Each number is 128 + 32 x the weight over the matrix's rms, rounded and kept within 0 to 255. Layers, rows and columns count from 0. Numbers have three digits each.

# k: layer 3 attention key, 320x320, rms 0.0723, rows 308-319, columns 240-279
# q: layer 3 attention query, 320x320, rms 0.0741, rows 309-319, columns 240-279
# v: layer 3 attention value, 320x320, rms 0.0638, rows 256-319, columns 240-279
# o: layer 3 attention output (transposed), 320x320, rms 0.0616, rows 256-319, columns 240-279
# up: layer 3 MLP up, 1280x320, rms 0.0791, rows 0-74, columns 240-279
# down: layer 3 MLP down (transposed), 1280x320, rms 0.0728, rows 0-73, columns 240-279
k308:152093224116111128074156103135112157173114060130168180103086108121092067124133134122126150098146114152121104117104097141
q309:111089119101135167109136147116189158137180106113177112098093149127116104147121127162115123058120126127139147133177129120
k309:126167182138133111093110121158126157057134095109148125146147104094083127184147109197113095080167128138103194124172129129
q310:171157131144134079126136124093044090101086112127146148105090096069117176126112130091164128164147085140123080117080097134
k310:131095080114136116117119116104092087100106186119117140142118111131153106092068100122165125173145150137113112137141121108
q311:166187107179126112159128128053092101172089128168158153102119158111144119120140109115147117139115144110119115096082152124
k311:121120133091131096100133127107158092102115139107133125154184115147096119118114102107122134123147177155085128078107135111
q312:139132149126169124130132147163138084129095134135092155143179133146142155051147131126128135180128118154144158114131085105
k312:133085130136067096106147153114155159180150119137133103126144164124121115152167076148120169121124122184062136128099073153
q313:134120180139138127125167111176140120101133103122193104107103144113128132130133071108122135062093149149166115127083107159
k313:119073161133102095077147121187093144122119131089137149120106112113097102154106128175091148124164147129144108152109098141
q314:106141097117170149124131113131067166106112151098080123133120128083133162085133116094148102102153104124129150140097092154
k314:133114100135131137175107155125202128114089175140130126133122157092170124078084082151165175115121111205077087104129112156
q315:115144128114149150109110146101163078132161057157132155120091167163090122196129112160136141118108129106171120167169108158
k315:121135120176158092135160113107093124096117116096134126119128107114140138137171117108139119132136154147144119088179113119
q316:106106160089159152170120150132055105126114122106103142124123120065110147124151087136175158121085109132150110109108113129
k316:137086103125097077127128134113125125149102162074140137145166130146100125127103145145143148139108124153118108123097137141
q317:169165130157131109117135123089109093117114093172170133134123127159139108147132108137140128098140155134110136100080146164
k317:113164126145122123108165117156081117120102179076130137133130083150125123131086131139127141141141165152144124161153127115
q318:110142138127145151123136108119122161116119107136184096125109161131138084120140123153109125064132151140129164128086111141
k318:118164178149105160139134162135139152068132097117136169133145113158098124146162140146091117078148164160144119141105087120
q319:137124171129138164147123127126168135101127104130137149121074126140121088164086066109137098139205143106116133147123101132
k319:143138159132088141111163133141191116107121137180109141115089120121152108130112130139141093082141135133123067091123113136
v256:149171136072122148187163140097124140110148136136141119144146143151155144103111095160120153101128095091133154115134128105
o256:092086118131153108146108115198097108117137089136137170132138130119125132135102147108147123141145139148117111158111164114
v257:073097123142177131110114127153126133108120122119108107098100163126140166111128107146157136123111158118137141110112127118
o257:119132162132133147141138135130129106135139133113148119129141130097129108199114132113091130148154069140144123154137118151
v258:104149145118111123089104122118092144101138096101206127129105098149128141150118076164151076157139132088195123100102124128
o258:141114136118113101133136152174084118117106143091107158159155137115115187056126142127090138165106069169080151169176079151
v259:094133148149186159134145137104109128100194130139109130105162081144154142154114057162081141120136170112148084132154138113
o259:101153125118130145151163151112123150125141063135119126131119113155145132156113117098169133111125112122156166150101128084
v260:181155120118151187158165129132129115102176116136146137151148136093128115097135103143094102101116101097143082107165173084
o260:120137124101135099130123124104097143131114076191102147118104132149123105096129156152179136085153181127096129115124156086
v261:080132116162102151121135101076107122102087172135097124108103082162150136144132148110103146143133148091096156112121128159
o261:161134125099133161149121130138171128127155116120116111104112133115095142189147068103158051149095088140135137108154089135
v262:148129098132110133151106145172110152178107134095067122153173166073106158096173150114101074177101146122063122118157143178
o262:135154173135165144112122103090192121100130157195114130115138121126138072135111147108146121103165165150147103108114137135
v263:126114130125137128143095137092100154124107142152122123116096111120131097106126131106137197121122118166081110169126145164
o263:137155099100115137146123120158151082128116117129135136113146143121124135120171139140116145125106155124140132094132101103
v264:094155135124064124144161129142094136130140159119155122165094140103139129105134163128091066116117131148088158109109080131
o264:120123166126161087148104120153105096114128127139091139140135127080106136121123155120171154148121136115124129090139153112
v265:214143114135186162186169120169134087128116076142059124129094147065153092104096135074114169130128071128113109127151159068
o265:105137133123141150111130120061131155146156104210139113126089161154110065119122135189153113052169194125132114123112185124
v266:151144110083164122076113156180095188169119080109164113184149108087108166118093088101116054163138117123124090128133113138
o266:198128136141099099128123111103087097095094178143099163151144141137145142037129170140109164157093161178132144110122117109
v267:061105152132124133132109120107092136130133177062122094110142120145155162135130123153099152101100143135088144099107067117
o267:161115115101139153166119139111154110135108126116134141151114129136102086130154129120124105142085114132109126146137172108
v268:085131139115092151158090107091095152089159123115164176115162121157117110105116099137096147057100107108167159126169172104
o268:122125124103206126151112144159178134135143063152078137119098142113113090175123133089196076133162100134091151125127089086
v269:143119105124093096176136122123131114112131091157163134120159126144147153107121120146126142108158107094129090101119136115
o269:096145126133109106113139109146108131128131140145119150157138115133145163086104151126131166139130147131119150175122101122
v270:111180133128154067061113120153186096121132130153058113121129085127139123125138055156120085157131111120141130170091093143
o270:105095142143123108130129111119096145112121174127149129160144135093143166115145151130102176097136157139185124089152172125
v271:162179133142152125147198107070154079073158176134080162108128171119130130110134123156137160087138092143192155140113165073
o271:096121083105121137125115146157147125149143084114166120121110131171120113133127130144134132039132145078105113122177167146
v272:149124102127100112230161151133139113136139099163135113135085111118165109108108145112139142077085104144130150146177121116
o272:095145165106163143099114102140158139136170096183086120114114140141097086137146125137167133078162151096143121136121139091
v273:160154106109034094151156136091128148116123135131138124172120130118136141121146115134148114109149125166129164124114108065
o273:094090141143173145107136108181162111124117177103154166119153139138134097148115154124128132126129110109065132129127148166
v274:117096141118116122133099106111124131115140119125194145129116074170115102115143142101138192080150136160169203116130129098
o274:120099134126167143107133167122123128148108119063123129086102158116116104182130109094103047175086102108114100138124119158
v275:125160117147123120121092126141139130128115115119106115133124133091154151132136102112122125140139123153109130170128118167
o275:151135108136145142105122135142155111137146173131142077112134134164140105142123123128074122149152136112142114116138130129
v276:201075129109096112160098144142136106209103089125143106127168135110100189080167199081124142106117124130094192114109117136
o276:141135106153152125119114075115161149119094151130129168139138125101128110171062158120125097166143125127107094169129134128
v277:108092124134100130091087142112160106108126168112140132109158091145111156151163119138126110154106128146122137139127104126
o277:146117148151151118120136107126156132125110165112119154133115127142117114143091139123133093135129130114109108155114177125
v278:139098114107115137145115123141082112171137097084121141135114082137155102160127122127119146134117110186106125138157134110
o278:144148123138136143126095103101199124132113109206135094128134137126098123098146117155166109110138155132120129117116114106
v279:126104116120098116141131144135101176147167156147154103152154116158113125105124134155130124151097148140140130129148126114
o279:120134180116179145102147123132142082121101130131095158119160090074151137181132118070171126115150150149156095104123118129
v280:120111126126173147139104141125148142129138138123136141098111115139164105125098087107135180125145100066155161151125122126
o280:123143098120163120127114160135135137139105117132132123130131126145138120167161098163096089124121107139148122142127153136
v281:122107131127198175132123110134112134108137104112083133123130126155119134124142094119151148105148170126128154100128161114
o281:131125128131120176128154173088146128149154108124176117111121113132132145189109111097096100162137116147169120143098098138
v282:144124126152128140102078141163163152123127151107155114146114137151145131110127119143129120133147143130127127130115102118
o282:134123117146139117106139124110102088110120162117113079159132139148141119126126130095104111165105108103120144114118186146
v283:189170138129170140086119153185085130149110144091158105185093167057130141105101144105087075145136138153127115144121091143
o283:161139098151123071102122093094051091104138215174093052184152147163149130058144142140114173145148147101125127119128125144
v284:126130144127099147174111110091111134169135101114123124172117185101146113120154164117093174066132107135155197122119087100
o284:139115112121155168116104190134147096156127146076157106120125145187110112133085127120109106172097103083089122152122164142
v285:158075113117143141102118146161182135225111104130104133152182169102111129094156149112173157171106160167123156146144121145
o285:099152136151135154132102146100148133116115152087103117112125123122146099142139126080081104117104106114149115127132160145
v286:109092128103118099176111126120060148160147172123100118170139150126114177109161108148131117141135142148120142139131121168
o286:147146121126113153137098113124215083108083125095157180078141132104111120138127129102161123146069159114105096097129070146
v287:111135128141121116103118141134119201229098117115166119103077140138066148128119171117110090123090139150099140133157106125
o287:167145130126092129142093087130153069103142111123106117127137113118170146133125116104130129136129148117142130124122095129
v288:155114141159169147170126127134137099061135131125136129176168109112144108119101137113124180095145090079137126126128160122
o288:109136099101123127127149157120086157158124099177101134120094154130126073094139132112149101099097144129087126114130128108
v289:126135145125120189157125121087074109117093157123175103151101152140130090138136127098123175106126107148155136130127149149
o289:162124125103145139106122156145144117150129085109118126057111136159109142143138111139139047178091130106097117090119097137
v290:144140141151103119149107126104143098088152135110162129135107072116172126134152098111141173115117136097187179121100123130
o290:104110102120176117125129101116092124152171118120108073127107170167119155133114105147121074131143126116132135143137152114
v291:155164114159137114099105124139142126081118144133128124167099105107144114111142095134124095159128177106184152125125174105
o291:142084157121168133136143169124087139128149145141113118106115130116118092166106139099128108105142131136140121097123124146
v292:157095145152113150124068157170140149176156130101164101157124149135118121113115140112141131120104160165116193137137127146
o292:099123110136158114116113105127120123116122143137102091152140134117149101141127116093117125158136071099133148126105134128
v293:131138128126090131143090140153138136185125154130167104121143148104133100097118139141122138130127146123102155115132118111
o293:133119117124195126091148127101120079128120121113115130127129115143129140153113133123107107123152145113144127109139166160
v294:140126113123118146147116149106123153110093142103161147134140151124160152122145113120092128118133108144107103140133093140
o294:147156086149132081108131067133137083111134137176105119155130146165138118094119153119145160139102183103121139130080145124
v295:167142109162144128128159136137168075162093174178102098115107163085111099111127181096124128196158111157111107155114094150
o295:135145122153095105095129069077109131129135162135154070137140129146149150111123125184094148086136184103157104115130185155
v296:125096096127106109159105132181147096180117162137127154132117146129144135112142150148158131140136118091113124124174148144
o296:113127181128143146094134140128146141114137099168098125152111100122125105142124149109131106113159142143143123109115133108
v297:097114157125177149109152132166140139140132121136159115133124149108083142168112167102112093149096130108132135108104151169
o297:167145140143075111156121109092102116124130089128133157130134108061124165099131131153129146099157124132152110142138071104
v298:073131121153156146136170116114144082114142201152142133131099148114129132130133141111104152106092120123133112126135162135
o298:128119158101072094148118102130098138145134076117093135118110139091116115122156152163214116109139143123123118098135150103
v299:110158137141111155114113107129118112155192153124149133093111115135135100096113128119136150100107145167151185109104137131
o299:103097091142132132143150152127141128126114116103111105148107161146120134149129107125113089133146066088134142119138158119
v300:135176142120080096033095128132115138123105129128149136160141096139099140099130117109075076147135134083108176135138111150
o300:141094115133166082144125138225089165099122176117096129153141133100116147118114147099141145178150081156132142099147098117
v301:189154126140125122156157130141156082155128146187039084080100152111126149153160171128187117176188136162101062125119106110
o301:104144147159095159106176106079155142134136126145195136109126129151138128129095132179088160043128173114151106142113201147
v302:117097123147169106146138135149125182135092156104128113101143115108103143132090174119113085135127126151115098139133137179
o302:164183103121070120138088101062123082138114114156116138121142105103128123092156104120144173122078160157131119150123092134
v303:135109124156165155153167109113145106132099183192080106082135147140115102115171105102172179179148145159086099101116155099
o303:108136119143102171122178093091174147158155091101171115097107134116142137185110132164118098099147168107171128128084190168
v304:109147133177116116102070131118131174113118111095177123131129082144129124147119103126099117135143135096158136137149117139
o304:143122112118124086123130099114065110114127159154070066181118160155150116080145125120134145148088115116115146119130125116
v305:124119127100141176189168101105096154075126143131139117156171130144143132121138088105114166099155134099123111095133161076
o305:128126138145115106121139146155109099133154099123125162130091139152118142137105152104159129143102151119112129125079133106
v306:113129119106103158134133126120126120080154153127101190128133117168109161127144095129109112141117131096126184134160194096
o306:093092164126186136174132177185154162136125075128126175116119123076109112188113128078195093121176095153123138102132108097
v307:197139112136193182143146150097169135164107166124135143099153148124137109146121166106098117140159107102117140141128117097
o307:128145099131104095125108085152130143123127097137125157117118129176132141102109119125170120106112143131128130132125150134
v308:087113121117132124050141123125198130192118128173112105137145122106097129147148143160146080153098181131079137125098072191
o308:135135166128097105155108100139098140097098159075140145108176082082137178112135143101109177167142091142178096124135149134
v309:126101123115166116161130122153091112150145112169091115134113143132150145120127112112125118088076153173114094134118092157
o309:142126125109091141130116144125164154110112105134114114118146141100105080133150134151124168128163094134113155144160145128
v310:119134123159127174166161106133071102122135136119139117096109103109161124132112147093142148111134141174119150140106106117
o310:119127102108120079128113130100156157134119115121121131135110163125110110104154098178116139108096090080103150120154149129
v311:122117143115109108113116142085159128136139095134133131131118136163119105159117096160158118103164141155122136129096116148
o311:107140154146145111145126101167116126134129133123159150128133110097151163123095149103105190119139078120128141168148135095
v312:152154143077155141139139139153120157129126140105129110162091147133108122115104170123172168121128140153176189111094147105
o312:141113130161128116116116138138112105130145112085169132124172122139123159131123121170104135149127116120116102118115100172
v313:108170130096098100130152100078133115092175111157143153140121136160133118138112121115108090092105140123175171133127116142
o313:122087133110137124164109155161082140138119102094134171101146137088121144123142121143163161138166111147108124145157118108
v314:106144106120130132154123110102144117138122191130088129122154140160100123098132171122063157145131126150101150128143144110
o314:135128108129124137126157100070121099121116104124136102138095136115141096127141108134180082127133158118162123104089160120
v315:139083127123100138150106124141094124140150119165163103210133153136106124131111131117112155089132142158161134116114139148
o315:106101120126117119159124084127123149131102087100126139097136142107125122138124129145174128172130108116063134141097115116
v316:129093158138122136124118136115184162106164136092182121125127115150147159112140088136146114121099153143180164117103134117
o316:132123112147142116134113081119097085138102124113112144141114162107130137140123135090103139167127088110110129191139130160
v317:168046132134094082148095123092141131115145099176146155150124124158135118124129129114154171095087152173152130115101112115
o317:097128142092113159146095109153109115136097132108129132124129131127114108112135097156100148108156098117107136170119138117
v318:067088130093176085136088133137065167153117110123120113131124143143146140150076115125152164105143083135131051140138078129
o318:166140135107098155155117141128145093127101103114133173106143113103122118087164125161125114126060155177110134113146102122
v319:154104129151147165194180106145147106132131158132053130071117125111120122122139148115126142156107087151108129116117130070
o319:098148139128141157109159142067181162147157084194147126114084143118132060143165126159153112042149167103163122092129186121
up0:119145142150077164121130107134130142142114048182162147112114137169193099121123111109096062079123101102098134064181094172
down0:050168089162083129140127151155110116132143173156166076112094082119152163174092078112128114188111121146168131115102125128
up1:123129152127145117127118097135137150131139125112127133154130140132147144125142120137103137143136111122150134100106128114
down1:126124123151122115131122105125110117120112115129136122144156129124131139105111139121124147127141151126134119139153122118
up2:148144166082192123119153096095133143112133083098152102140108128089098167106085151144130122206096150142155150117099100169
down2:139125156137145099112148146107139108100137114156080137113161135123054115162143074129163126121136137104143137179138069136
up3:109174160151123073109128121145119183096145132144157116116110139191147144128151109159172092098124157159143161117127159103
down3:140108153130130161194112064105079102121138065122088123118142112127110151129122134091145130048141144147136205092139092084
up4:073098165087120129091103083121161132167134156188135188138164101076158127151143133122064122151100127127146143073097125182
down4:159145123115110184130159115121122147111081146146114127083110127106080121121078063137063128165142141150144118172092195094
up5:123097169180120111045120119094111088126112116065095181157088121111148118136119192136138168139142179136085114137100070143
down5:136131097130140158126118145144127104140132150093104197151150106143132130063170176101155166164161142118082135131081125125
up6:138094123070098133122129058167163123128087109133101135133125091126138152088158137099052161116132167170145136137133163129
down6:079092151108124115217105152115137143131126064096116088186130159159175059148084140080134114086142143143100174123206102108
up7:163130150200114142119063106147096125164118140109148157109151170187084079133134107151132127116079135090097135167134153048
down7:108186114109117060126117108083143127144105144127124121210133127107179163113117126121142203157148140109054097106127104164
up8:110153133109111130149151061120120096095175131198106148118114159159140066116090127142140115152103130039162174116064100153
down8:055090123125127148097141199134167154096167153096150125124119140179131135075120111132106150132122102129130146129086122168
up9:089089144104186135089103122103137122124142127081151121157148135082128162132180119110112145159132131184193167156157087089
down9:066159166126158102110085134122161127149104119133139153139106181113121078167134152116099133148165123121158097145127150155
up10:158077169120083170115128110111132154138153139175125164145149153121122105067141098168099106137142063087083115126117135080
down10:119148110134135135122097127088094090143100160126117133168169116095104084144094170058108133140148139135113111124096119159
up11:064159161114111197089106045109117185119093144118153141103147124074102170131111155109090123108107116098104106118110182118
down11:139103139115063105105139151168090156122142130113141103073135123118129107105089153186142144123149136185132152110167181111
up12:116118165099180109138148115134165163108081125109078166079155078176144104106118173140153168118117086046093140085179121069
down12:143131092158163067076070114206097067100121101124117145117131088158120107156096091122143139165114099037138122144139227084
up13:141192185157129143084104124102108055112155119093101176093107107116115115135132098115118145109131133063122201140153216124
down13:157069127166117145144064130140083069174146169106153117076127161131141183102142114078101125152162105139147103149133117136
up14:142113168103141182143188140124071155179108092115098146174135122119176159146070164108127124124161175092180121110162121129
down14:103162163127164109184120086110115117110144126126142176127145118158135149161148134128192166139084160131164137178110117148
up15:182106123090099133123096163132188157156168156130154157074052150147120151126090148087059133104139121147155146117071137134
down15:109126109103112152129104080106115100191132104090134177133121132129128125216184131108183142147144105107130155099117131148
up16:087143112168171105139102122106140112137120078092100132104194097180123122078127131119137179165120133149151188122077126080
down16:112107143101155019136117169143168151147167169137150149104181159106100164151141052134177167152128126139126163133147094126
up17:165142171101137153120150086155147181106210148083045202107183159089132130146121106134088112124123149137096208163081127165
down17:161146111111143147100136132103171085171123096176107116158136050125160129142120134125139138157141131152164113109077143144
up18:179111139111095125123126100121147126154096134167184111077113128079163086139155117118135070149076145155200128102140125059
down18:079136105144106131084150138140133136070121113098125124115137127177064114132096095156093107127113177056123128110127154195
up19:171054139095141103164114135108085167173138161170102170156109109117156163115126103103152136123096176199185143067139086155
down19:106136109151042095121085124151171091162176151181157139137120115119150116089123166178149165134154184130134181175093161166
up20:081177162163121133094150116083126099111102122095138155125117091114143098114108135163154094131137164120143135048113111168
down20:114134092124139149122157143165159121112122168131147124114109161206119137153068088110142134148140125169122125177122094079
up21:132113147110081148119087102153171150150103125151120179103093171142110173093159138172102096135143074110087149130119133187
down21:127093144179160076086228116129131124147168178117148133162150093096130182173157106143057112094134111141163135149154123150
up22:057157144071140157039149153137115133114110113171146163139110136168174167142132092145095152133138111179144128181110149148
down22:146142135093153209088093120148148130160122087185160147104116134097159162123100155129131143097129152145074197130186148166
up23:094166150101066147138112132149136170182121174116097160084140095167161163096161197101140122094160138124157119156121132137
down23:102142148124094125092155109096120126125159124077152128137117123113118167174151135105165142122082125134102200116136103141
up24:162111137146158110110136045156148125103051149167138204089165145104130111150188077150136153148127125057157155013124162153
down24:147107142126143071099152135134156202137119080130136103158130171209112106173114104090131112183088171165187131116201091081
up25:153160200150153163086068130073092089120108117169128178155177134074210107053153081087132161149103124130135086098087140161
down25:117104177144109118119123142149129076152108179055223181138054093151163128131192162110132108139171180087182183161162094116
up26:088154142150083146107154110144168172067143112117140102148129164131134138087134146145154123148112146101177131118100145107
down26:186147168103121116110117178218049154120133106113115118127085156155188142159155123171125146131107069159161165123119094138
up27:095110146122180090117154149121141137073129161127153123126090152127146110058108143122157122087115173171156190094130163065
down27:175078110143120117129120117099142142130138133127146103124140101159164086130172194152129137124152131168055146098165115190
up28:098098165161106126072141070054067092134176120080138148115140081099094112095115185122114158093108192138139148152123138078
down28:112110099095141188069134152092134165041116117114129130117166156120114125118135105163071167083160175146115167112098112236
up29:137124163115163118121162127091151119117108116084144160132218136104138119158121107091174125061102110168138107128100152138
down29:130131158117144129133154106175138156121157086061136100111093130123136148171165087114174104160104141095151142137086120139
up30:149137124092128121101065115115165133163103128135161172146170153139147118029150118115098195128139115127112156107095187126
down30:089176113129107134152116124117158145089140214059130101152159084146137132074081096129167110155118154117124163136176095126
up31:119092179135138120079080113170152119141112065092169122131137143086143191165136113061143154143122148154134102141130118093
down31:106119148110094191104137119111159094110125127128134147075107108109175085094136135106170174165176149120147160193128123127
up32:084127116156107161105089074108139101076153114132093173159085185114124155176114096121126129128113148152143126125099154186
down32:159087138161098157105129115155078143165185181193174079155120134139165146119117172164126154158100107134139110175138078143
up33:079137148141174151097143102118130098057151086138115243110144107077131110078124170157112097156158042078152132079086144129
down33:146122106149130086188183110080065072141122197158130189094085117134072145090139178199138077132139131101126133095146130121
up34:211140141094131151090152060146111080189105077122184126132124142170088176051134157112153158113135145124111101118084094100
down34:147154119111071205128129127139120065187099153108122136178146082123146077133152131129143135159094099100082117130168139152
up35:099143201138166082096089138092116143099102111107116146210139112116111134102185141120145167209098053119130149054106172111
down35:116134105117107138133155111174115113153177106081134145095104150131137145170181138080110078122063147121093099114104172103
up36:093101162158111098095055090153140091127152109128129211094102140185059125122129159126135182128189050137144166144095155121
down36:132148096108201140117112138136155107064124108096122141166106109142054135080127061121142118060141149142131151120117139105
up37:131131146088080087110114120094094111145135089152142114062195094063125163148177094111106128180091126108160144105133165132
down37:111147156078091118123112121094151123098114150138092119146122114174094176096149090133125096178122117095129151113055092109
up38:184066126160108149151194122164162109127142117090183200049108153041166169129120064189098097091135087079173141140137116075
down38:125130105107136176176120093142114130106156112120118147147125113172077108101071077143117131073131115131114138163130152127
up39:120115160139132124134130109129123130125136127135122133105099106131129141113131115104134099132106111120143132119108128127
down39:130136133116125124147123128142142108115151116125128110142131115130126128120106132149118114131138123124135131136147163140
up40:139101147131077137129162145206191185066141144073114120087109135111137120158170109148128099134150083082149123089171164106
down40:110174131151117172082083155137112132103090153116139122148141089187097137104113074125158201169171169129087133132087174161
up41:137134130123130113132133112131140142093169141139149178134138109088150104143120128124098127164126082080138099137110099183
down41:138075121127165118162120144104116121117113124145149145138180152165149094118125111153140138130165114143102158178134157113
up42:137135145116137139132141114135118139115123136106123141127130122137147146107138123121114127130097132133135129123121147141
down42:140137124126124135111125121132127127141134142127131134113123137124122124144121126135126122134127120124135118126133118123
up43:121089128124195164153122122133160192084109135162183162070109132160153099058138153051083113131099116059161117140095132120
down43:202036071124119145122162117124152131146160101161071027115148148137089128112125097122141157121144118092091182132101113131
up44:103131108089143181175131126166130116145157065157113148099106111140188122111209204143156154137141123153164131100129122107
down44:123151118093116117130126137199082072121173147111156105133160082168196095099149104185140092132115177127119130096160183101
up45:065139200148054079160129123128162130126158099154114120088148113160159227162130130076088122123121126159126135128131120137
down45:102146135163068087116154092201144119163106136122116188120105157070148203121127060117135129189092109091132187084171117167
up46:144151119131108090083088121123107082118088086114160159171144130158172138162132087109030138140098056131109154178127121110
down46:100087123115130145147096094109139096096176133102165105065102176151143168182179154152163171152151157167126176116132097105
up47:148176166140123134154102127116093110133114145152133154111114126135153055126139119098087098122111075093158081130122092137
down47:085126190118119090153176095102126124099168053125105137137123100144169094154145141124144127193114209174145168089147136107
up48:149115164103121098054124136090138128155089081143083112154111091067157106099133104105085147176121085160144122127067109112
down48:139144139106048160089146131199177166132043142137183031099106121127052139139090100178100156175156122114136148211144128139
up49:130142158177088106088134098158207109098153163148181207119139088183128120179077149104113111119074122103119153114131101194
down49:180168167187124156160161088111068177139146102170093099098143116183164182110114143120164099163142128065072127101134150101
up50:094114147130152074113127072134148116127158130118136126149169086114080162093143100050092120107104189124144171119102148173
down50:107083067091179142168125148095083141035079151090118183064168159071103063088093099202171074073065059238183089096066175061
up51:150146153114085134112115140156160201142166127147139120118170151118110146079126112128122168117124155085081156114181167146
down51:125120130137115107089157109120089073132116204193144125100131110167132151144156106086124129149122092148150132127135123141
up52:096111135095142116134097127197120160147093123138132163168098150153107123104144143167142080163108168192104148139128126149
down52:161105120115118081074151167147168160144141136141143138112098159136125148122152110136176093154122121173156147147102082152
up53:156099144112092152151162120115155138094107170150174122131157162081148142066138167101070130099132145150191147134142184111
down53:073153094126099169140133110114116118128081111109108087135136032124143091112115103115105138131114100108089124151179150184
up54:200151112054105063105112049157146154088150103130157149140189119178050103136174112149099094162133148166172149075082098131
down54:153099161116118140122163076141128145053154089133112200110114169129170151099113091160165098131150097211103124124112114144
up55:118110131109125081156103105169110164141153116091108119142109151059099126135183101166141127119133134083163171162174137155
down55:140140090156127133124164147143144088096111085069137076087141106169115124142111153122177145139148138098161126117185149137
up56:142176180146190116110157139192132119169121078104168172058072118095109081117147146061069121152160093067161114127103164186
down56:191079124120143125165151161149128137170164112126139133107107121062124107101084136110155124116159113156131078164117079187
up57:170129139126124061109145123163082103125150089099122174092188117067089124150110164104122115148120143159117187083084161190
down57:166085060088218117164141119145130160115135141093154113170138132142080114153140190157142138108159122221133152139122142145
up58:144064126108157169073102031165150087143081113061145130140120068143156141113164152113195161151163114138126107113072135109
down58:158159082148123091174096167133152136163144105118169193132133122135149093124090126135158153179121115193089131129166116069
up59:099143127116157099098154126215128119121134112150098157175119169142148126144176181086078147102088105145144135127144095099
down59:160185137077115136086187159116151114114083130167119074065094191137151090133122147109082150148108132171162114169146116134
up60:169133192074077070154144135122177108128135100074083178148155128110178131100151116148147203134153114155091165157132101100
down60:196126088094147152115165176129066101173106168143140118194188168118133133103064239184145096193102103099096140151127157099
up61:154107188133182181088117086078068131095133138104150139091116136162123149126138171135102197161145138198147122141192184095
down61:213155102177173160155138169107145103121110219095162149111078107124135171102111137159092170168137089150137082106069140119
up62:098160129090152168100089099172111106169150105144175121097137116133097112095134105128108163156139126102100184081140111104
down62:071138149085130109162093125200099098067151056128109168116082065175153132123082169129163101104119176143105127100124157145
up63:164126120163148125137113096143184137087104103166091168097096148179156137073137138065085142135113118097140083119127147107
down63:135146180096070172127161074108149119160144158097059119133131189100148153109161160096194077086164106176137139172106160158
up64:112129131084155151152100109143085114150136127137125163126101192152100091145128133120066112099086072083115179150145121115
down64:176178128156108093124142137156122140092205090120160073089138074122144153125134140100159122151118139139181083124124128169
up65:125111131134151144064098098139114131146149102129117117098174167173093124122130116134057144121066106079179146092139160064
down65:160078121136145086092126128139131154111200131078127088155124095095185134092089142185058138143109156209096049183120146145
up66:136167129153094188115085121163159178144200153118128102091144108143167076132190171154101112108086144125135145081158176124
down66:111128115081107119138056124048133158160049128093096100128107093140132149129140117162052127093101121065159117126119128158
up67:084161141178128048080112090164115159080117116198153119147120126124096172139137119111065160149166097124095097150139142121
down67:117096164117160064071098164120126112146078119134135124147103091164139107160086095091113165146121133168097082115162105121
up68:084108157103136148136156095123092199178113116185178152095153124176131146145118128135121101183117106119090120152144144100
down68:111103113052121142111069157124143118139100160088130117119131154137145085118177144169145155178120158127145121076112154136
up69:136123127130128166155222113092119166110109099121150108149139153135104143129095102119096129161160105122091162091088101124
down69:129125123134154120156090132103159138106122098118108136103081132155111177133138126111163131173113125102151141060133129093
up70:143110212149140163126201109196159156124165122146130135104146097112120109167094127091163155129114082142144126051156036140
down70:118141059069097096114113143112161126088072118157171119111104133131089114166091183059108139107098162060084092123119093163
up71:166107116093167080127166138080141123138145179186156122187147174173144152067107102076116207144107022120189130072122109087
down71:064118125120063122118165086152127134095152123125130107100122120056097092158141084119126113091148134113060111158148130137
up72:110081145123160146148095078124095137171156169190166163104156109132148150099162093085123206127115085102123095087102115102
down72:119091160124113137134180134080196112120168126098153112148111187154147143068155141116100089119114121134138134147127067096
up73:084115176145130121095109099139160159129115143103097108115136153117156122120169132140128167109145151119177112122158127090
down73:088118060109111135092082193145094134141161078078107138171141149117117152140168080112077154110111108143108207083104141103
up74:108103137078198099184142073115086174161110106072141073162144115129091160128096177045121089122105156147209166134117094117